python train.py --num_hidden_layers=14 --intermediate_size=256 --hidden_act="gelu" --rope_fraction=1.0 --bias="all" --init="uniform" --init_std_qkv=0.0225 --optimizer="adamw" --lr_mult_qkv=0.4 --schedule="wsd" --batch_tokens=32768 --dataset="wikipedia_en"
Each number is 128 + 24 x the weight over its row's rms, rounded and kept within 0 to 255. Layers, rows and columns count from 0. Numbers have three digits each. The size before them is the row's rms in percent of the matrix's.

# layer 4 MLP down (transposed), 256x128, rms 0.0781, rows 191-216, columns 0-127
117:149105094144117144117158110121132135127114163132099098105091131120109142137113130136145080132133130100162102195099107123140148110122113154121130126141136177129124112160151131119128150127119100109141110124095105071164089083109135105133161122140107149173079119145175130170107159126134110139145168140101106112150127095177101132148106172113132168117136154088085138131141136137160141148096
063:110122158138138135123120108122142126092120153093157108180138144130076113124175117146149150105184125132105182160108122131176157109135098121090123107114071134155130122117137102118163159105125151130087139092112126098101122167115144086142148112127125108113108162101116148101125131143153114115117124130117166138138150204141142098122117126115142167106077133140134150113095145134098149099134
078:127141107099118169151132152123159158127111097142152088126126137144136091107111158134132175173113136140090084113126112110136067124103123129146133117158145089133097118108107147119138102141114105140139134060140132140124125125139078126108098111151122114171136131089135091122142093164129187124095135108137105143138146162162158119144140134101151102119183117196135105127131116145122159127128
083:135127162121144121134124103105109115111152162115133088161127131133096130140149146153103130127164129108110154156153119110153132112161110108102108140094096142162124129107153112134124128086150162129132112121116154148056114145086154132127118098129138119105129128097094098117123108118145141088085141176140168128172175177147143098122157137112120101127044149139151147117104131127167149108153
143:079110120089141132164165093122146110172108150155077172153137129127138128155120112100099125136110065086112093141146157092121136136132080116152136119080126160125164114136088112131149139169137182140168174123133109106096141162115122144134121123127111144117121148099131136121179112161102127101140107132114128157138119140131113153126135125155135100109106110108185116139104162116154122137112
087:172146147135142147091111149125172115120161143159129124117104125131154145110120110165098110140150103171125115157150111121120111125190085127071081106140088122120131127125125163145128173114124142140112109150122095106149109162118095074141122109086141137109118175151148138131138125112135127107123128144122138156119101175084106169133079141111116182111160133150106142121108085124119124150101
113:128155127142111143103157141141121099155126105140119145158136145143141120131081089140129143123089141136119114165146103137144139138149102102108159130167105133140135153099070117140125145098156115122136152103118143144129126122160121120135136125133109145087171104134118101164095142143131118140178140066105099146102110129076087091122154115119126084114100171179164120119135079112142189157111
078:184151128133154111159176119152144119104140130102121143150135091111123196102132161144102121138147165113093106088137161125129124139123160102129135123090067182140135132109128108085118124161113109129125180110096125175103134139086130129131129109158129142144121132117115162079125138115088128103126092113113125089147132171119136096104151162114117118131131113118116153135102142167104164122149
061:110131123142122122134131115139136098131100156096117125153150120129052108107166096106190138100184127141132127148089159145166153144112157139090178110133096111158112117128127102109155107159100152121123142122110182119070131131077119117104114120114149173108122165145116118102144127126117074124083127080137156148132122171135159153144113123135124135160127118128136144129096136127136126114136
151:170087089113163132108159189118111132134130140144140115136131180107135126095113140105154148099074147134107157106132090167151089114111161151097138145117154093122129161132125134124163124124093172140111143134141124130114142124128107103107139154104143120111165121111159130162131148143106134106098101126132125109109113148068156121142163099078128093131130168171133158116139116137121118065134
054:124143130095117177162167126096142182147148135141147133149116138104114121122138091116124119137171157118120139102114145097145078085104124174158155143173137106104143136079144140112115106134114091159126115114144126110150090115114097135141127135106110148141104106143145099121104098129104166117131129189100129097133149123161143121144147100151139158150188090128085118144109119143176104099146
152:144097115138117131079098141114165122121124097143129125137103077122123125102100114155150135119075136092144118136120103127103135125126109153105124126146094117121152153093098239136117155123110123103110148093091128154132113154109150127157156126147122126129155104160129097084117129130110145166159130095146157089148133120103121157148138138134129168146117126112122104177166147146143176139117
087:169127164140103151139150119116154107139133123116087160129155119111100104121138151145106189141144126123104122116123169123145087114109135104073130093113062156148104158146124156113109119148144144126160181097084160163104141146083114120124102147142115135105140139161146125108164138130109132079118101088125111100136149161128125181122144144128099161121096127158162144131106130123126131088115
075:144148119124131149151154088128146137120179104143134128147101152132120155112165133166137151089160121150150101115083136140130135155088162127121114119136073109141163124093075123126143127130117133123083139128133122139096146109143178112144110112102110127111156146135123158147146149118113089141121147056127111117156123154131113118136115140110113208143154077100106144103136138146092157139085
081:113151148134163140142171089096175127137133139127084150116127125128106164166128071111136073092180141077108106126079125128137107143108128115150169133155136131098136159141161125139138098136095104117148129147158147129112123152120111118119104109098113123145120111145156110132135132093112101093145126150121138113162142068189142143087136101160133124157175124109111115130112147141155155136140
071:171124162124139148114118125143114110111147144114100124137095086102111121120141106118123121124168131116079088121069143133147150129118159152126130108107096075117140137133130175102147108145130173123138140162110104155082171125116131087121146107171118136105145147111127110107143128094154092135111165106144130095152137207116110174144155155130150164125140089120145144093109129116122163141114
050:142114151124146165153121111149159141121145110120128147126134070100137171122131110139131154126179138151101108088090136095101130146108170055124118140124103132147104132123115117121144102204104098150118167138110102158122137125094143138174120149115084119143128135159140133087134098105118125100100074125136092122154162148112110132122161150147102163108147145138142105139110118151105149118158
143:130125127138113139131155089102130117157149155150109134130151113089105146138107109098122125131161123151115101145102110162122134151125173142101080124131106140160115107127144152128131083143132130089112103149095094168173117149096105133143125098073128124120149154117128156096157177133116129127129071116100123110138108159087108170138123153119151137202125071122179149135109145135152137134134
025:143144115130105089111140118120147129118181101120162145129129123129140157123151177151151167145088087150099092113180159127107131135148121115133107098097134114140088161125091120133127104130103129148121129106118138152127177139118097095091094105192154117175139136105119121135123136163095096146122165075140106103123126111099111146118136150083152106116135103144180126141179128125112115125124
049:126079138132103111140106101121122150135150136105117113112142114160067136112169131111143153139178142117116127145154138159167123143129095172125134095103096106140138168160130161110142165110143164132153152152103126113088122114091135116118141102169130142118143102117112152120144138129133067138071086101131164142113144177145170108113129146102140129118085159112162157144125102126113140132084
047:151122118133119129160118149104088136109151156127184135199074152116128136129187119156157152132157133135148160092097099111162150097109135135127113111132080120149150095104108110137176157159120140127073123146123108111106119113146130110134099118119143101104153143086107139088119128134116106150119149182119114148171164147123136082097152109118145151146117113148110125112127149146104147131136
158:203149102122121113170112139141128160141151149127114113087151143124129094109146140108080119122167113091117139135165125169113133131154124124113143117140113121139128126111100135101109177113118127151136152160105140145140071137099164113119103123117142138124116129092136139085090104117150134118106098139117056097145090120141100162115121146153175159127146114170153162178123158102106120135120
145:113146114134125126131100128145127104127153131152130107122111118124117084163147104127146127142123149139091116086117111114126100139105165121116096103179166098121138100116134156139092165113116157070101143131136115158128115109137132113133114132152110110154114150199133114101100147120136131168134136179094091160119146158077121166099132194116125148104162127177079116118154153118122144140147
064:124125145124133174140150126129106129148129086162180123113123123120126125126094133073146090130163135107141137139119120082134103085111121190171135153159141059120132131076125125141132112120131098125124106134127093090156080114138101095108118136093101134148098110121120105149120137130134143105124138166083146144136146102154134126143164129150124151131181117153086111128130115142180150138166
038:112168164147156145138154135117151120109128119125106127109142107144086097132133142131102177136158100144110106127097165086111109144122125100122126143141139138120118175095135139106144116177105137144151170135082131137129109165116081166105099158107078072151115156150141113104124117128139171083090090112119102117125126104100139144099163134109123150109108129135153120149121139096194145111139
075:172088142125104171125117134131158098115140113117096157061138105103106132105101118127143098126188105123131117137118149135144119116149115134087108132121118124116120149146118148135134174114124142140127139166116114085147124139113108060141113130161102161133101151155141107146151141098170100102062159116101160155112091136125130168173096147116146147097124136119141113160116131116165150147101
# layer 4 MLP up, 256x128, rms 0.0946, rows 192-216, columns 0-127
068:161125093113116121148151152131105115156127096171083179091133122127190116127077129138102116150109140131147095101168132111070113155126146113188112166156162109105125136131106142121104107158150095118142104146145141146158124098160128153105102119136140138124133100155141130142121113129105123124143139138125088116111094079123127144144143121116117078151175128113139081123157093143154119164126
084:150111120143146069138122089124113084136159140118103165120132149129110147140157100130125096103144137128143169142117128141132201156169159145118105128105113189157159114152148144140094169109137153107119117171134126084119132122118176134120137144107113142110097111167115149121122177102111055119144111155138154121110130104116114134116131134123089155141110145071132135116139145125124095133152
086:118153107121101152129130144152117133140105092163119156115127136137174115105103117135139126132121125144139110098142141144100162173103145121172156123169145088104125163147103137092124124155106087144100134107136110114187148097181105124134105137130109132139139124164167155136144135142111122143172116095128074124119108095120132131157106099104139133113217121126115083121125115129074127143096
143:162155157130140125116093162118125151095130115059099092115106182138110103125119143122160131141135185186150141144129084150139123127113169170115120121141104091132117152156171133113132112131137108130099119128156140112169149128189136136119135094115085095149158102112119139096095155118094165136122171122105106124098141129099118125127122130130128126133146125119091126077118099155105137110139
088:082116115143141104167132072135089134143110086135142110130160159139109126143120142143153147117119141105119127102119122127107146135091182147202207103122153143121141123138160122086126088135147094095117132118139164150091120111157138134124117137155123125123159078118129131109097118119106124134117147119109143117145155097173131100140185085150093094153107113126140136154147150141136129114125
107:143120144116141136159092116127145158117125125114097113088125130132100149117194157136127121105166141135121149117116145109137137127112143141126097156100131157109111108152197126116145132150096120094109118160132126111138115153107111113109110116112127151174089137109117141076128141090133145121109122163127160138192121127145162160138100151150066158160121092089081126086120161147141088110127
083:106125089130101139114073140109113148149147138141129114109102160166121069141106087129167125128102083131168159157136074148122133118130126147132147165152186080127152114155145152149139168121136126120128077133154122099161117109211140099110107124104159103106126137125115100163135138142148110120131142153160101160092109113115119133146101127156132137132111145143125142105125100119123096119131
070:145143126123137137105127147107085150152154094146102121115111151120194143132083152139077122146094137110118128113181085120108136111153116128172062136135146143116142133130118147143100155115189123133107122140162094159185136131167135131132124129152100092115158089124139131152119138139128154144173120151116092120120139111086107100124137121095109105102134131116150080109162115150124107154139
145:102159134174103123182097062136120125129149140120131127097132121153132147142138115128092127154174090130150124166125135110109168132143158077173148111129137150160135123124149123137136139105141077106135089133137117097117119126139136126140120103121141192138121138102070115087139141117100129137154133118098133133139177106167114121112102152149094153156131122067116076132117139118123102150113
062:113113117152144083108092131148109068120102136112129127114155108132133139136139152148128139150099129134125121131134145154136175191162146096110108058091117147171132104158102127156126131095163163105134140127120135148128167129135148142121127132124142114099160143127100176137135162120148071131132133089197122130110123124114115129107104136095090099117089149136170116100165137113101120142112
147:128152145113120127142099109137128117121101112084155101108124126128128126110146191162141108149159113120177159126159090125121113123118157130135137123183185204157134161150158149120074109118156108133145100166127161104118113094160121121092088143141106130116127102153085151112108122133127097097122108147153122144147121130133135102152090106108110078137122110120103113099135144105103109102127
091:113140095120138138102117121158081142141140106113155103129120154143144137136109093128150116103113108123129126116131089148111181139177151166163134149161190099087158113116133120160137151134116133125088093160177101096148115120196129117142128087152142105131092101117120120133113143121112119151159139165136133145103106102111148072136131117147153084128132122124105107105171103139105111152163
076:123124137133127107103102162101090106129123134115077120109142125168112123153098126114121134189110148109112145128158117117129107113166121155136138147121171105133116134152179129157084131089138137117160122136128152136175103154142099138123130138156151132135098130116101118120100127152118150110119103187152148132092120099117142134118147101153140053107100154139162093135124112114182071127175
081:128108126140120144088085141136056130120150117118168115132122122142164115107109159146133175153078137142128157128162141137133146085132136150120096113102133113160144121122110125116125149110188171141117133109127131122154137127125161139148147137146157146094174146116082169132114118166132139148096148112129109143103108167069086106127141137086118130100091120144157133121159102140097082101123
079:080143122115098085133126128100112128165113096152118130137154182164148145137081131140125129163124131132126132109152134134114134134159089140135139106164152164130129127107118111173087124108101073152131120116162143127172077143152133159153103144101151127123140135150101162149115127172097156109142084139121122139092135078142125086117125096127118065123104155119127087142126126149116099105158
065:109127095149106089066123128102079136142126135130150109139136159189121086113099126143135126147097096116143109138142113144138108095151116170138146133141157113122174118128143134156123153084135166081133112118145144094119117134165129114091112076143189135110136124103105139158101171170137115127137162137132156143093098134143135118127114082118150090152099122124118149123170141122156097132115
138:128159129109119103111093162127105154134100086114137138118137155154152130097119145130184147133127163095145149123154109130140146101097071139140180110127153121119130144126102110142114154121109118156112136108148155123120112117162189133153100106166151129105121099125167078169141104151147131125132186135100127123087152096153112102106159071139108118084132160117133136131141119115101117086110
037:141109111133173154141137130140118119145115135130105105119117147131112125149129074109125101090147151120138146151089087137145125116114155166092150180140123164115148079127174125140113154128166142121133124166114115101154071123133159127160165143080095114109081127156138112120136118081152151112120086165107158151126145138131132130155144126200125161135103144103116103121092153131112145127156
061:148170119105162128158139161150126104126106119133071163143120156110174121172093138134125112123127147130139156121135088114079147120150134093123105117177148148095125094110148131122112081139111106157127103130183120135165132135173152123121116147096147107123121160151113105146109110129125183141197129155136091131162095093122110147148115128144141082139153086129130107114104142138106118129136
056:103131129139113113111131121116165126161105085139055128079191110158127098129094131128115121148112114145123109127176178146088106161133114096126124147114158137112093158144126134102096105081146092127176132125104156120157134121146127153108123150160122151134099109172152142133133140132135120117144094100180133112086099115145128143168118127132126105101139152090159111120131086130156105133113
158:088112133071124159117139124116123082120082087113166150144146120110130150144113171121166129144131153149142108131121139060130103102119141168167119128123132160131105119128170118160122112128127144166105117092158134116133182103138125132147146139147093124147134099144132117149168090165113162128146119140131186155116139123147157100138125072111115098109130135087129104078138093136138130106139
137:144103108121157138116131134123108130109106100107092177138156165123130153089103150143129125143147150103136131147150164115147162116122105152161189107078097168144147138113104132129128101110104109148146136117133135115119145149143147134126131102102121134123144092103121139116138112161116146102115132100163164120125106084190121101125132075122145123147132131044164118149103083167136084114118
070:121125103121107093142100123118116106114118171085078123130148123116123124144177130149114150157125139141130138114144157177132171183143139053101112078108120194140144109163111122108122129106128142124136152106136146154116170120116146163104136140150131118115138123145122152101153136131111099133131125088189107122113120169091117126114093113091123114137103131101147137101126141105092100108088
055:145119097129080131086112072142086129149140118139153113139101144109137133131129095132159122116115126109141119115125088183148170108155166175138159116122118158129151080158130138138122140079150139123096102113187121121137134114141183098151163091164155149114152097114116154136139138149106074142155148143133135136102132124150117109127136109156116105144130121125110118091136105132059116136127
080:099156109119128086114157105121083129160121127150152111173128154165146149142148142157116139161111139115115146100145094145107169162122153135157169077148137139139138100110155117089108092133106113112139110104158161164129137113146145160122118137113162094107175109123099129118116091145090142130179105154133116121159142154142137102108162102114111079128120110138112129074133128128075128092139